Part of a small language model's weights.
Training: a variant of Muon for these matrices, 115M tokens, 3513 steps.
Each number is 200 + 30 x the weight over its row's rms, rounded and kept within 0 to 999. Layers, rows and columns count from 0. The size before them is the row's rms in percent of the matrix's.

# layer 9 MLP up, 320x128, rms 0.2, rows 160-196, columns 0-63
095,247,248,209,184,212,295,238,196,246,169,158,239,222,199,203,235,178,215,199,178,246,210,257,213,248,217,204,159,252,185,201,171,197,204,188,195,148,221,170,229,232,183,187,148,180,263,208,226,204,161,212,212,240,180,192,182,183,166,196,161,247,233,194,195
119,196,226,165,218,211,187,157,165,230,199,161,228,161,180,205,210,209,173,120,190,209,180,250,184,193,206,211,248,204,150,220,141,199,230,249,214,189,199,190,182,198,178,212,178,232,202,191,69,205,201,187,231,187,196,196,200,155,214,160,181,216,201,179,209
089,195,160,192,169,200,214,180,175,180,193,254,170,198,227,174,186,221,211,189,208,179,191,203,149,219,216,186,229,229,168,199,203,172,166,126,176,181,180,178,204,167,203,238,247,204,174,208,160,195,236,233,227,197,166,229,223,212,135,145,263,128,196,185,239
097,233,179,180,178,299,163,239,194,252,177,187,191,187,269,231,202,148,168,140,206,186,168,221,197,187,196,221,194,191,210,246,213,252,186,194,222,244,205,258,186,202,219,155,197,255,200,184,189,194,193,195,170,188,201,145,189,238,169,206,198,201,198,161,133
094,154,214,193,162,213,208,166,160,264,197,195,213,204,187,192,192,207,158,132,176,180,216,203,213,190,160,200,207,265,153,158,194,203,188,167,194,195,241,224,191,191,210,174,155,207,186,177,221,175,190,249,189,221,249,213,212,210,202,215,194,231,164,235,221
116,215,173,190,165,162,228,197,181,282,179,184,194,230,227,163,170,220,170,193,165,196,175,176,166,183,212,205,180,152,234,210,198,231,265,200,200,211,194,199,209,177,160,133,219,210,234,163,175,208,248,180,237,179,213,215,228,258,132,178,207,187,158,185,179
109,170,202,135,247,177,175,215,237,232,235,165,217,240,204,189,223,226,191,191,204,177,218,213,145,201,163,163,204,269,207,226,197,187,240,220,209,166,256,209,210,193,233,197,189,224,150,190,186,203,154,199,239,227,174,220,199,212,227,252,239,226,248,224,170
103,192,194,223,194,192,215,257,228,188,175,207,142,172,167,210,275,198,176,227,155,237,196,209,205,174,244,203,195,237,150,192,250,158,221,195,233,175,240,205,238,220,190,162,182,247,222,167,126,209,232,258,221,201,221,190,201,220,214,177,233,176,212,188,195
111,194,211,189,207,189,166,214,224,206,183,223,168,189,172,192,235,203,159,218,233,200,155,260,150,231,218,203,193,215,88,184,175,169,226,216,229,205,212,185,183,166,141,202,206,171,213,231,209,200,217,189,244,186,214,179,243,155,209,219,217,233,164,187,157
096,154,263,217,214,243,160,216,177,229,172,258,225,168,184,230,195,185,227,220,164,222,132,174,221,193,186,210,189,197,188,259,152,179,250,142,233,183,132,207,202,184,191,221,239,187,226,172,133,226,212,166,207,238,189,188,230,157,201,214,189,167,256,178,176
109,228,170,158,250,226,157,166,218,182,166,190,225,204,218,205,186,163,267,190,213,212,207,235,234,171,164,171,173,250,192,218,232,175,230,172,176,221,160,158,166,204,229,219,183,218,222,133,179,203,220,258,185,232,217,181,210,151,158,193,197,191,193,179,187
097,133,195,161,207,210,165,171,159,209,200,235,179,212,184,225,178,201,184,258,184,217,205,170,150,193,154,180,241,200,169,209,212,191,144,183,169,195,167,232,274,115,223,183,174,183,227,178,158,226,185,165,168,221,184,220,239,182,189,201,201,158,175,187,195
114,219,200,186,208,223,214,215,141,244,168,202,151,210,183,173,186,147,205,262,213,106,202,218,191,211,210,174,162,191,238,225,162,198,184,223,238,194,166,177,230,207,151,200,189,219,166,226,223,157,196,178,227,216,195,194,199,214,255,221,190,185,191,212,184
093,186,218,232,189,204,211,196,195,189,232,194,224,231,180,195,181,196,245,188,224,196,188,208,239,229,179,167,239,162,204,215,245,169,174,200,162,162,187,180,176,173,172,200,182,177,209,205,169,232,152,180,200,196,216,207,242,189,214,183,207,144,189,200,247
063,171,191,223,156,182,209,198,215,205,207,184,188,202,221,172,212,148,162,191,281,224,189,201,189,195,199,212,153,169,225,204,231,250,245,228,128,236,203,216,176,229,213,170,208,197,196,175,181,177,180,169,244,223,182,139,208,170,217,236,166,177,205,193,198
110,198,162,163,195,231,236,205,195,194,178,140,126,266,204,217,238,215,230,214,204,210,259,213,178,227,168,204,175,183,164,180,148,223,250,244,227,241,200,190,190,243,165,243,176,223,226,221,182,268,200,188,211,142,168,149,188,157,208,199,188,156,172,196,238
102,144,218,142,221,191,181,233,201,189,192,215,250,143,181,248,166,194,181,200,226,198,159,256,213,203,199,176,210,226,196,216,219,248,211,172,176,160,238,264,143,207,194,206,203,199,185,189,208,209,224,227,245,238,209,189,207,205,127,167,185,200,222,218,232
106,220,160,148,198,237,214,251,236,170,215,166,226,195,164,160,186,260,184,170,158,193,193,185,221,181,227,146,200,197,165,151,186,218,255,243,222,175,139,166,218,189,174,197,217,141,233,227,231,180,198,226,208,190,201,256,196,175,155,235,177,223,283,228,229
096,225,209,186,253,194,155,228,224,192,150,215,225,259,187,210,200,237,211,192,188,241,219,230,170,169,176,210,225,197,201,201,207,229,174,205,205,169,224,228,217,195,223,222,255,238,193,274,173,195,151,187,192,237,231,205,246,196,189,199,254,136,229,227,188
098,224,220,160,210,163,188,172,154,246,172,202,173,233,186,187,196,265,215,201,201,158,202,217,175,234,214,237,164,194,212,146,188,259,230,196,237,171,175,217,240,150,195,248,216,201,189,160,224,193,205,223,237,172,210,254,219,184,205,176,188,205,198,177,184
110,204,219,160,196,218,254,190,227,166,171,203,207,163,181,188,173,184,182,160,232,194,212,190,219,202,156,179,171,228,191,232,228,277,219,146,219,183,196,256,203,229,190,213,237,201,219,179,214,172,190,175,254,203,232,208,258,240,223,233,190,167,164,214,206
100,232,157,251,201,215,190,174,179,207,174,233,194,201,160,141,228,208,179,207,194,213,200,207,202,197,189,208,228,207,170,218,206,199,182,221,181,216,183,157,256,202,245,187,234,231,160,165,196,230,247,108,170,172,212,180,224,238,182,218,170,216,176,223,202
111,204,228,182,188,239,209,191,188,196,231,177,174,187,197,153,259,194,251,229,217,216,277,235,227,245,172,182,230,185,181,209,157,224,173,150,190,169,204,208,198,174,173,221,185,241,217,189,221,194,149,211,129,207,192,214,197,224,189,174,230,181,237,160,208
106,206,208,204,178,244,189,211,240,252,183,213,194,183,197,230,253,216,219,191,182,172,199,167,186,186,231,156,138,208,260,217,182,205,224,195,261,253,205,205,230,198,172,197,171,153,171,202,200,177,219,184,207,185,185,238,180,194,171,150,225,147,208,280,208
102,213,168,173,184,235,160,169,163,134,263,147,202,191,187,171,241,255,208,186,202,237,246,217,158,177,145,258,229,216,230,187,195,166,167,174,157,223,206,237,168,205,236,186,197,276,234,170,212,225,183,208,239,192,165,180,182,154,160,182,218,211,172,182,198
101,201,194,254,211,210,189,196,187,245,216,238,202,187,245,133,185,186,211,179,234,170,161,186,218,163,206,227,229,185,176,163,190,212,252,134,174,144,170,148,203,192,159,185,194,190,163,234,228,167,232,230,206,227,204,218,202,224,162,216,237,196,192,210,249
103,236,244,191,136,189,179,176,218,155,186,154,198,225,185,148,207,228,211,225,149,153,231,211,209,155,273,238,201,229,180,168,209,217,201,202,214,217,199,198,190,204,216,211,183,261,204,233,178,195,218,281,231,194,196,131,167,177,196,225,246,205,256,213,164
106,191,192,170,195,180,249,192,164,164,212,265,219,168,163,127,212,177,269,198,150,171,189,224,149,225,207,236,225,170,220,185,207,205,189,226,201,168,186,213,256,159,187,214,205,216,171,192,162,152,187,200,207,226,179,210,185,245,227,224,246,199,223,187,180
108,178,182,191,209,204,181,182,228,188,227,187,244,246,224,136,159,194,177,194,246,206,176,157,180,179,156,174,215,175,213,201,269,221,212,213,183,243,173,195,136,172,174,163,246,201,165,158,208,234,234,217,181,186,169,230,198,201,238,194,185,173,221,188,196
110,202,199,166,240,202,196,221,211,253,212,179,182,192,167,165,174,201,208,209,152,200,247,211,209,204,236,264,186,229,233,213,176,149,217,191,191,205,190,185,236,204,227,233,189,191,204,179,254,236,260,184,254,152,184,214,177,206,214,181,192,199,166,214,239
113,242,180,194,209,194,183,180,274,179,198,211,210,204,176,263,190,227,184,219,237,156,221,201,270,227,154,191,170,214,233,200,189,201,180,189,217,153,252,171,248,264,175,129,210,187,204,202,178,168,224,217,210,145,216,192,168,200,230,222,194,162,219,227,167
077,233,212,214,209,204,206,255,174,158,181,173,190,197,261,203,240,177,168,189,161,257,180,209,143,227,214,199,128,163,223,228,196,175,235,194,219,147,183,209,158,180,192,197,138,166,197,148,154,208,171,196,189,191,192,194,191,165,146,157,239,186,219,178,197
100,255,212,213,191,194,188,223,214,219,185,218,215,223,213,191,197,164,194,240,190,215,182,191,189,214,251,219,157,241,115,244,173,201,206,203,218,174,228,236,177,146,191,187,173,161,252,178,190,238,207,210,152,238,179,221,230,229,207,222,238,240,221,275,239
088,240,162,197,192,171,219,211,187,192,214,211,179,216,180,218,156,238,198,219,201,223,205,206,146,258,259,179,185,221,192,225,229,180,215,186,231,199,232,202,200,214,177,187,197,198,181,200,214,195,240,240,260,157,179,225,197,249,224,191,160,247,252,201,222
116,235,213,172,218,214,217,207,184,213,213,162,218,184,178,178,175,199,263,191,215,236,159,178,202,205,244,164,189,226,199,182,175,184,211,198,209,163,216,223,139,168,157,226,199,163,192,239,192,276,195,194,189,167,233,210,155,191,160,185,199,200,202,210,213
108,224,203,184,202,187,134,182,214,177,214,213,170,283,192,219,170,245,205,211,185,181,177,240,265,213,190,176,189,210,160,232,217,244,204,172,203,237,200,153,231,199,270,209,184,204,222,240,234,188,217,193,209,211,196,222,212,171,203,209,173,222,212,196,186
097,211,135,237,200,206,179,234,244,155,221,180,202,211,245,214,204,161,241,181,216,157,171,231,173,213,205,168,200,240,180,166,126,158,210,171,167,212,211,202,166,175,149,184,196,183,219,186,209,199,206,247,201,184,206,235,202,192,212,154,196,230,148,242,208
# layer 9 MLP down (transposed), 320x128, rms 0.0792, rows 160-195, columns 0-63
101,193,176,166,240,213,149,170,123,206,220,211,192,218,166,192,142,210,223,178,226,173,215,178,160,160,233,128,205,180,222,211,162,193,215,220,196,194,196,157,202,198,212,200,178,157,173,172,208,148,159,234,207,225,196,189,201,166,194,216,208,160,190,189,169
130,223,221,142,237,222,190,201,204,251,213,211,201,164,216,258,204,203,210,205,230,229,162,208,222,202,191,266,178,177,167,227,171,179,212,203,224,144,265,244,175,179,207,186,208,192,226,154,177,238,165,212,120,215,169,254,211,181,261,206,213,163,182,158,189
091,256,238,195,194,133,200,217,233,290,160,248,207,147,167,183,217,199,176,190,155,206,182,175,176,235,184,145,184,162,189,207,203,199,226,161,146,241,198,209,176,193,226,183,213,196,155,205,178,227,247,176,225,177,233,217,164,177,172,214,146,244,188,176,186
102,210,239,218,193,158,217,219,183,196,170,219,228,176,206,181,238,169,222,180,226,199,210,193,128,187,150,172,215,207,179,208,172,211,184,203,242,177,227,199,162,164,180,191,221,189,312,182,156,246,198,222,171,184,188,253,219,231,232,183,246,173,222,228,202
094,242,173,154,205,254,159,179,203,242,156,160,155,243,246,213,238,150,204,191,192,133,174,235,185,193,218,208,211,185,219,179,152,179,213,173,165,103,163,170,180,149,139,211,188,207,224,188,183,182,219,129,190,214,203,190,189,258,191,183,173,172,244,218,181
111,227,217,218,252,220,233,229,245,216,197,243,192,121,198,172,195,181,164,190,147,219,212,158,158,193,196,223,225,141,180,195,201,208,260,231,161,171,211,210,185,189,212,196,260,225,205,206,164,198,242,212,194,192,193,222,254,140,216,168,210,175,142,171,161
106,170,162,184,212,194,231,187,163,196,202,180,204,176,175,141,236,246,144,166,207,202,171,149,211,186,229,167,222,142,221,197,197,230,219,146,218,162,200,231,188,233,210,191,110,182,208,191,178,174,219,221,189,170,254,182,196,203,164,208,242,198,182,212,201
102,213,171,198,237,179,213,191,226,155,189,168,233,229,158,185,188,192,272,190,159,245,191,182,223,199,218,282,174,229,184,188,202,162,213,184,182,222,173,193,208,226,219,175,188,263,161,194,213,214,205,273,222,152,205,212,198,176,211,217,195,191,144,234,219
100,188,161,241,180,229,208,173,211,234,176,234,194,202,157,210,273,202,198,167,201,158,182,192,178,218,263,214,210,206,143,228,175,177,173,223,243,175,169,252,188,203,227,222,165,165,202,164,226,204,221,197,175,184,173,204,228,197,217,146,208,202,249,171,228
094,175,231,186,193,202,218,208,197,195,167,137,207,187,175,257,240,270,171,173,200,205,184,232,207,235,232,199,170,140,169,202,173,211,227,192,201,229,228,198,217,218,212,226,181,223,264,219,147,230,217,207,184,207,263,214,214,178,260,208,253,166,182,205,188
100,165,229,219,193,204,180,226,143,232,162,161,197,146,286,132,182,215,144,213,168,202,207,162,203,181,198,164,231,268,206,234,179,179,205,194,211,213,187,213,140,224,216,149,237,210,151,222,241,127,169,230,205,216,251,210,183,188,185,202,216,224,248,145,233
104,217,156,214,221,160,205,204,172,193,224,151,192,157,205,190,259,164,258,193,159,165,150,176,225,256,196,170,213,191,207,197,242,178,242,179,161,211,218,216,209,264,226,200,234,197,104,241,242,233,210,223,173,224,163,190,146,184,195,193,159,149,191,248,147
104,210,231,160,125,213,203,199,205,221,220,235,177,224,222,230,146,200,147,136,189,250,205,217,197,238,182,216,249,203,212,233,207,212,203,177,231,204,246,174,189,109,221,216,268,178,237,193,213,207,165,176,235,199,181,246,208,248,210,222,215,181,170,172,204
104,187,202,211,264,178,219,246,196,146,180,223,240,180,210,212,206,123,144,178,190,156,214,181,239,202,249,163,163,199,212,219,202,202,190,186,226,222,168,213,269,205,189,246,167,201,218,204,188,203,195,249,186,212,224,177,175,158,172,208,136,197,213,195,254
070,192,206,221,167,164,214,194,242,194,213,182,199,197,259,202,210,173,185,183,268,241,192,185,187,174,187,257,206,205,226,243,192,259,187,170,189,155,210,187,173,223,165,201,187,199,268,177,212,166,204,236,205,243,178,187,302,196,248,155,223,208,265,214,214
114,201,163,243,192,223,184,179,164,159,225,208,164,212,240,200,161,179,238,169,185,210,240,194,200,157,147,172,184,187,173,177,199,155,191,156,178,210,180,184,200,177,164,184,147,221,111,202,208,261,217,231,233,208,240,185,214,185,217,197,199,205,138,230,117
112,165,145,157,205,189,203,251,202,183,200,185,250,201,190,258,227,173,186,196,183,183,187,169,146,190,193,214,199,166,247,208,138,204,155,222,201,196,159,206,192,194,170,179,194,173,177,177,191,266,201,242,172,126,208,154,230,213,202,174,185,164,163,201,201
105,222,186,211,225,197,208,198,171,231,188,223,188,218,252,200,188,200,168,217,208,193,247,203,241,192,213,235,231,202,168,215,233,263,231,173,221,239,208,228,234,178,213,224,194,207,189,252,228,196,178,262,270,243,191,192,177,180,220,202,221,169,257,257,216
101,162,253,212,189,145,166,178,206,170,196,190,187,171,241,178,177,202,182,190,163,174,195,178,257,212,205,228,172,211,207,201,162,190,182,232,198,236,222,192,249,230,211,161,240,215,284,186,194,226,240,262,240,200,257,170,188,264,207,151,196,199,197,216,219
100,215,194,179,186,173,173,149,244,208,148,210,208,182,194,243,201,158,233,165,196,251,147,181,240,193,203,277,236,182,169,191,247,129,227,226,140,202,128,204,207,183,161,200,261,215,202,229,241,183,248,221,206,214,168,209,197,203,212,209,208,219,197,263,205
102,201,187,196,239,198,178,219,280,235,216,225,183,235,213,175,233,169,205,148,233,230,203,199,180,175,179,203,141,192,175,197,173,229,223,225,181,187,176,192,205,201,239,225,188,152,196,260,173,255,193,208,202,246,199,224,243,189,214,175,231,210,200,268,231
095,147,237,182,163,172,212,191,240,182,218,225,189,186,188,205,191,189,155,203,236,203,168,200,232,172,259,198,203,243,203,244,211,218,201,212,209,172,164,256,206,196,153,206,191,209,154,237,213,220,232,186,243,168,162,195,211,244,234,245,211,188,171,109,205
122,205,190,159,183,226,162,212,244,193,158,213,172,200,233,170,225,183,215,237,212,175,269,205,171,171,161,163,243,196,230,189,163,244,163,221,186,177,231,218,160,181,178,197,250,225,205,226,216,174,165,205,215,234,191,222,207,194,181,196,216,213,207,228,238
098,187,194,180,261,144,153,204,221,176,222,219,236,260,151,170,211,228,229,213,170,217,202,228,195,123,169,199,213,191,211,256,212,226,191,240,199,176,213,206,207,228,217,163,150,234,192,209,205,230,186,236,162,182,138,213,178,225,197,134,242,207,234,223,180
097,168,164,209,155,187,186,174,137,153,181,242,254,221,192,230,185,197,280,278,155,192,148,194,210,226,172,197,203,220,231,232,195,212,186,212,164,231,220,142,188,236,193,142,207,193,255,208,224,202,252,218,254,200,177,174,190,196,235,245,206,213,218,232,149
097,260,205,194,161,193,212,126,187,220,188,162,190,193,277,212,211,178,161,247,190,202,234,169,166,234,195,171,261,248,270,244,191,228,215,212,195,244,222,171,239,200,174,180,191,171,255,204,182,198,181,208,228,253,190,174,236,192,220,214,265,201,155,163,229
103,185,160,218,172,213,252,243,220,212,170,173,146,210,163,194,242,189,209,215,198,218,255,202,196,217,237,219,173,187,176,182,188,215,223,175,181,163,200,166,225,218,240,221,212,156,260,224,224,213,249,185,168,233,198,193,215,222,197,224,205,213,199,210,203
099,199,190,209,141,223,184,172,237,172,215,261,193,208,215,202,158,163,209,214,181,161,200,247,190,221,274,169,195,269,208,201,203,194,173,257,255,238,263,198,137,208,168,184,133,173,242,246,191,197,218,233,171,177,164,156,253,194,212,174,230,202,209,173,209
104,191,248,232,179,188,240,258,251,173,188,232,139,246,189,221,226,235,184,179,193,213,230,238,166,185,239,212,233,178,204,185,203,235,213,173,120,170,206,128,156,204,194,202,183,178,180,217,182,198,230,224,234,198,199,156,197,205,181,200,216,171,203,200,203
101,195,177,173,162,229,208,208,202,147,219,186,225,195,215,177,198,194,223,243,203,209,234,186,181,175,204,177,208,202,192,172,179,163,213,223,187,231,201,199,214,209,228,128,198,211,229,224,176,196,150,241,157,219,225,149,271,180,206,206,165,170,192,202,152
108,261,142,196,171,164,223,237,128,240,188,189,252,175,207,172,226,140,190,134,237,183,229,189,184,249,197,157,188,162,210,229,211,213,182,212,226,211,174,278,171,201,262,191,181,277,191,170,223,186,251,189,165,186,213,181,195,232,186,209,202,176,235,241,169
088,175,172,222,236,223,179,170,223,192,243,213,204,213,172,247,134,258,242,247,216,219,268,216,157,135,198,156,206,180,203,192,157,203,241,196,182,203,208,204,267,210,232,172,166,175,214,252,182,192,273,175,174,168,226,219,163,183,181,179,169,192,214,185,241
102,237,176,147,175,214,187,247,229,190,237,251,190,197,222,269,206,176,178,193,172,215,142,186,170,201,238,202,127,214,159,140,264,167,217,216,209,166,218,159,187,195,193,206,163,203,156,165,236,234,238,207,185,193,210,258,207,207,220,171,213,230,178,183,205
093,181,234,229,198,182,189,155,244,275,216,181,179,220,217,230,210,198,149,196,204,246,214,163,232,227,200,181,181,215,242,214,239,176,210,201,204,168,225,190,194,193,174,233,181,173,240,207,248,220,172,198,204,172,201,207,147,210,240,247,207,241,255,192,230
107,214,212,220,234,196,173,180,188,198,214,212,215,228,219,204,207,186,258,208,186,215,211,195,198,212,234,228,210,141,233,198,188,207,189,236,219,172,231,253,172,210,215,174,135,228,217,179,201,193,172,196,181,186,185,201,232,189,229,237,186,171,124,262,239
103,219,175,179,179,235,209,215,219,258,179,184,207,171,253,182,183,220,207,187,167,178,188,169,151,158,206,158,221,236,226,150,165,207,238,166,190,159,194,263,207,140,149,187,135,205,185,177,203,218,184,181,210,204,228,155,188,200,207,216,200,195,206,164,167
# layer 9 MLP gate, 320x128, rms 0.213, rows 161-196, columns 0-63
108,218,188,226,208,158,211,220,210,204,200,240,217,263,218,164,187,196,220,111,213,190,187,221,176,189,203,202,207,186,238,128,190,198,240,211,179,212,225,212,168,199,187,212,210,195,244,182,210,232,210,157,205,196,218,234,154,213,197,223,201,243,235,165,159
094,193,208,186,187,286,216,225,208,161,244,162,174,169,240,240,200,211,177,197,223,185,253,187,233,182,216,208,186,196,205,201,208,187,234,206,219,202,215,270,172,200,240,146,191,183,159,221,197,243,178,244,243,172,180,213,225,188,237,242,242,225,210,199,161
103,239,236,262,186,206,237,218,172,182,156,161,230,192,169,152,224,213,183,240,197,231,198,277,185,222,192,169,159,151,213,211,193,241,188,254,180,181,305,180,216,152,215,136,176,220,239,248,218,219,228,244,202,233,209,216,197,192,204,214,246,244,159,178,177
095,205,183,260,166,205,213,164,206,177,221,168,216,236,218,171,223,223,160,229,178,204,240,186,181,243,187,244,172,195,220,202,267,205,182,198,228,199,182,259,263,241,239,240,193,197,216,194,233,162,130,188,190,206,147,204,186,189,189,273,254,206,184,227,201
115,181,218,164,199,203,204,214,187,218,204,164,142,179,189,170,244,162,248,202,226,202,199,176,221,223,203,143,208,211,227,175,197,256,134,229,171,202,182,180,227,149,214,206,206,154,282,155,189,172,250,246,205,205,174,177,241,184,184,184,199,232,206,231,230
104,172,218,192,219,232,222,206,203,191,257,211,150,206,208,195,236,164,217,204,229,171,208,159,220,227,212,215,198,189,166,226,205,184,152,220,251,228,202,230,187,198,255,200,204,237,218,226,200,189,177,241,262,196,183,250,217,237,188,173,195,197,221,227,153
102,230,249,165,176,194,214,173,247,194,189,143,222,240,222,181,162,250,215,125,185,219,216,200,209,229,168,219,197,204,170,156,195,205,211,226,135,187,197,185,173,222,204,162,170,212,234,238,173,235,167,195,194,239,187,205,237,179,210,230,193,209,178,168,214
106,198,197,193,211,148,179,190,211,210,243,179,150,208,216,225,142,180,195,208,134,231,220,165,215,206,176,195,185,194,294,202,184,140,205,217,209,211,165,185,194,213,185,214,208,194,194,233,226,235,194,161,166,173,205,141,190,267,166,208,185,196,211,198,216
095,180,210,197,164,215,203,170,190,210,245,195,197,256,277,225,208,203,215,178,216,199,196,161,223,229,157,226,228,197,174,210,169,225,198,227,202,200,146,178,176,209,168,123,194,197,223,195,168,227,176,219,212,135,207,244,187,242,213,208,196,180,181,185,179
099,251,149,228,248,154,131,193,168,203,229,189,177,209,221,201,203,235,184,180,220,215,188,247,182,209,177,177,166,196,199,246,234,240,182,213,207,184,174,195,181,235,254,210,169,132,192,195,224,196,224,137,200,177,171,182,223,191,256,190,135,228,209,224,233
093,251,186,248,165,192,207,205,189,196,232,220,211,187,194,186,220,201,198,175,186,203,170,143,227,185,217,183,220,159,168,171,200,267,189,251,180,206,218,229,182,223,156,184,142,177,222,141,202,212,194,113,246,181,232,190,220,188,159,206,212,182,208,228,191
110,232,251,200,214,224,243,231,207,227,218,220,174,186,177,268,170,152,238,173,178,184,207,269,190,150,255,207,192,185,178,207,188,218,179,223,227,188,189,211,328,196,210,188,207,217,212,201,201,181,231,220,238,196,222,198,168,176,159,271,185,199,239,208,156
105,155,223,174,222,171,182,204,186,177,180,202,197,123,153,116,171,233,228,169,247,226,226,241,186,194,210,171,172,199,277,239,152,226,221,243,204,196,190,193,197,210,202,230,159,177,222,213,231,159,192,244,188,186,244,227,199,153,185,196,200,218,176,170,233
069,209,295,199,190,180,222,193,216,239,195,153,216,187,220,231,207,195,230,296,193,252,159,200,192,197,168,187,204,239,216,182,202,153,161,211,212,170,186,208,227,217,183,198,155,203,213,193,180,254,221,228,157,135,200,222,245,233,186,157,158,203,228,201,176
110,204,250,213,221,145,269,234,158,192,135,200,142,156,197,194,222,173,206,138,244,205,217,231,196,184,228,197,151,163,196,179,181,233,191,172,192,162,189,199,176,159,203,190,145,220,141,218,188,206,202,199,273,219,228,181,150,202,192,182,172,201,207,177,172
106,210,150,210,199,196,185,206,182,173,173,187,188,200,178,247,131,184,184,216,248,202,197,231,157,203,200,212,148,242,155,210,251,203,239,200,248,209,234,194,191,202,181,252,177,215,268,199,195,233,199,193,178,243,242,235,203,162,207,177,217,205,196,199,214
101,254,211,190,198,182,195,171,199,175,230,254,258,203,206,199,213,212,151,218,245,185,192,216,187,252,256,193,196,147,211,219,211,189,237,235,187,206,220,217,172,231,175,198,169,203,178,184,179,216,193,174,227,200,189,193,253,214,173,234,204,192,186,189,159
105,196,215,230,191,219,218,187,264,229,228,264,195,176,194,202,172,193,193,207,170,211,182,153,203,128,182,199,260,204,218,182,241,191,197,213,207,141,191,173,192,152,218,213,224,212,183,203,204,174,230,210,169,209,204,196,192,191,208,234,173,159,224,191,183
102,186,164,245,219,235,224,151,197,225,167,197,215,215,202,219,173,186,166,222,206,163,243,202,165,138,215,171,158,161,219,208,193,214,181,175,212,252,203,189,196,168,192,261,133,241,130,192,241,184,223,251,192,198,186,180,203,207,208,248,168,211,259,198,225
115,209,136,173,212,219,261,188,155,202,191,201,207,138,211,166,200,204,209,241,204,208,181,143,148,202,231,161,217,182,240,231,174,226,206,214,136,193,208,249,224,149,187,183,215,199,235,175,206,220,180,209,203,179,265,220,168,226,236,189,180,232,184,220,199
099,211,167,189,174,156,122,237,195,197,248,209,211,204,186,206,167,180,91,216,206,218,148,187,226,175,248,207,167,175,144,194,202,171,215,200,233,214,190,193,188,161,189,240,230,172,227,171,188,258,148,234,205,202,196,227,225,194,129,215,180,209,182,199,250
115,175,226,219,221,187,210,224,180,203,271,252,210,177,194,197,242,179,206,202,231,201,206,210,232,267,190,144,156,135,217,253,131,179,172,200,231,192,178,260,189,162,230,195,195,178,204,190,189,209,182,158,228,178,175,246,178,165,174,175,197,232,227,171,191
109,181,227,175,217,200,180,172,176,170,186,226,217,193,171,174,214,178,258,257,182,223,237,211,195,196,201,140,211,206,204,224,182,191,183,204,232,199,196,193,162,194,148,201,187,224,203,238,140,243,148,253,222,199,166,222,216,209,218,104,183,205,252,241,200
109,199,229,200,202,171,245,188,218,207,175,229,205,188,208,201,185,180,250,243,153,195,181,239,219,158,197,152,219,229,218,205,178,216,211,169,182,153,148,169,159,201,205,246,199,242,177,225,235,223,157,217,185,222,246,194,205,215,227,224,201,169,202,238,152
100,243,220,187,228,230,238,218,247,196,191,196,172,170,218,215,197,265,198,189,172,181,193,241,191,210,159,215,215,194,170,231,206,193,239,201,233,166,209,181,251,216,155,210,130,142,186,207,187,155,163,175,248,142,181,209,223,151,215,205,202,189,232,187,129
096,186,177,184,217,183,223,218,258,216,169,180,196,181,180,234,133,147,206,229,194,222,249,164,190,214,163,239,181,160,239,190,207,187,235,214,171,201,181,167,186,208,181,200,164,262,187,252,262,189,185,213,209,186,197,226,239,211,218,161,136,184,185,255,170
102,217,232,221,145,192,210,185,193,180,247,210,192,218,169,214,194,227,286,250,199,204,213,226,186,216,190,222,175,239,232,244,211,222,251,197,158,228,210,202,224,230,182,127,186,257,196,165,162,203,246,210,173,186,218,190,205,216,213,234,175,223,210,156,177
105,170,203,173,196,229,216,157,196,206,183,141,190,252,215,258,184,223,170,173,132,166,235,247,180,196,217,197,230,168,224,212,214,177,193,197,211,196,225,168,205,172,223,203,235,256,264,224,176,169,225,194,169,168,201,228,177,206,184,194,224,215,183,185,186
109,200,193,134,227,223,225,231,226,213,255,226,162,199,203,263,228,190,191,180,203,194,185,209,205,237,151,195,203,192,201,221,216,201,169,269,172,170,200,214,219,217,250,200,229,198,183,216,204,224,155,221,225,213,204,221,224,244,195,248,184,179,263,173,170
117,191,229,213,210,196,232,237,213,188,200,224,221,132,226,181,192,132,159,217,180,254,174,205,222,191,224,151,187,244,176,189,178,190,167,193,173,161,200,181,171,266,225,151,185,185,191,224,216,236,224,241,171,219,258,199,200,219,199,242,201,208,231,192,230
082,213,228,164,212,229,175,183,204,169,243,215,260,216,150,237,215,182,249,218,247,156,231,168,169,175,185,178,280,181,249,168,174,212,174,196,216,199,217,163,208,242,245,175,227,197,208,197,211,190,189,239,193,145,216,222,150,213,212,210,192,235,185,212,211
105,202,219,137,199,141,172,190,187,200,205,205,248,200,215,175,195,196,207,246,202,151,205,238,172,249,148,212,197,185,193,223,201,221,228,209,187,185,220,200,203,210,148,254,130,186,201,202,181,205,220,227,164,247,157,185,235,208,163,202,160,233,196,171,226
086,195,205,202,232,189,216,200,285,152,189,202,264,153,173,163,207,172,244,220,213,205,233,194,154,146,185,201,130,182,211,226,142,209,233,224,213,202,181,177,232,261,223,172,187,204,230,219,161,237,195,257,199,211,220,159,184,126,157,209,257,217,184,220,133
105,224,166,216,217,200,209,202,179,182,218,244,206,259,199,161,221,236,208,208,201,203,206,259,201,184,221,206,177,183,254,181,246,185,182,198,215,173,250,178,206,215,174,212,186,220,213,198,200,159,160,202,196,220,171,178,252,179,148,256,238,189,226,223,175
110,243,193,162,188,171,159,199,210,174,239,217,203,235,237,200,213,237,198,163,225,170,226,183,189,224,211,235,210,189,198,123,183,188,157,174,178,180,190,179,186,209,179,245,195,214,182,218,146,170,216,197,193,160,143,198,245,207,188,203,230,212,257,171,181
096,243,165,135,240,215,182,199,181,158,222,180,211,222,241,214,193,206,165,182,220,262,149,236,250,197,170,207,143,165,212,179,196,203,204,219,226,223,243,138,251,208,239,189,208,208,229,213,224,186,187,194,176,192,170,287,166,190,214,181,220,189,227,188,194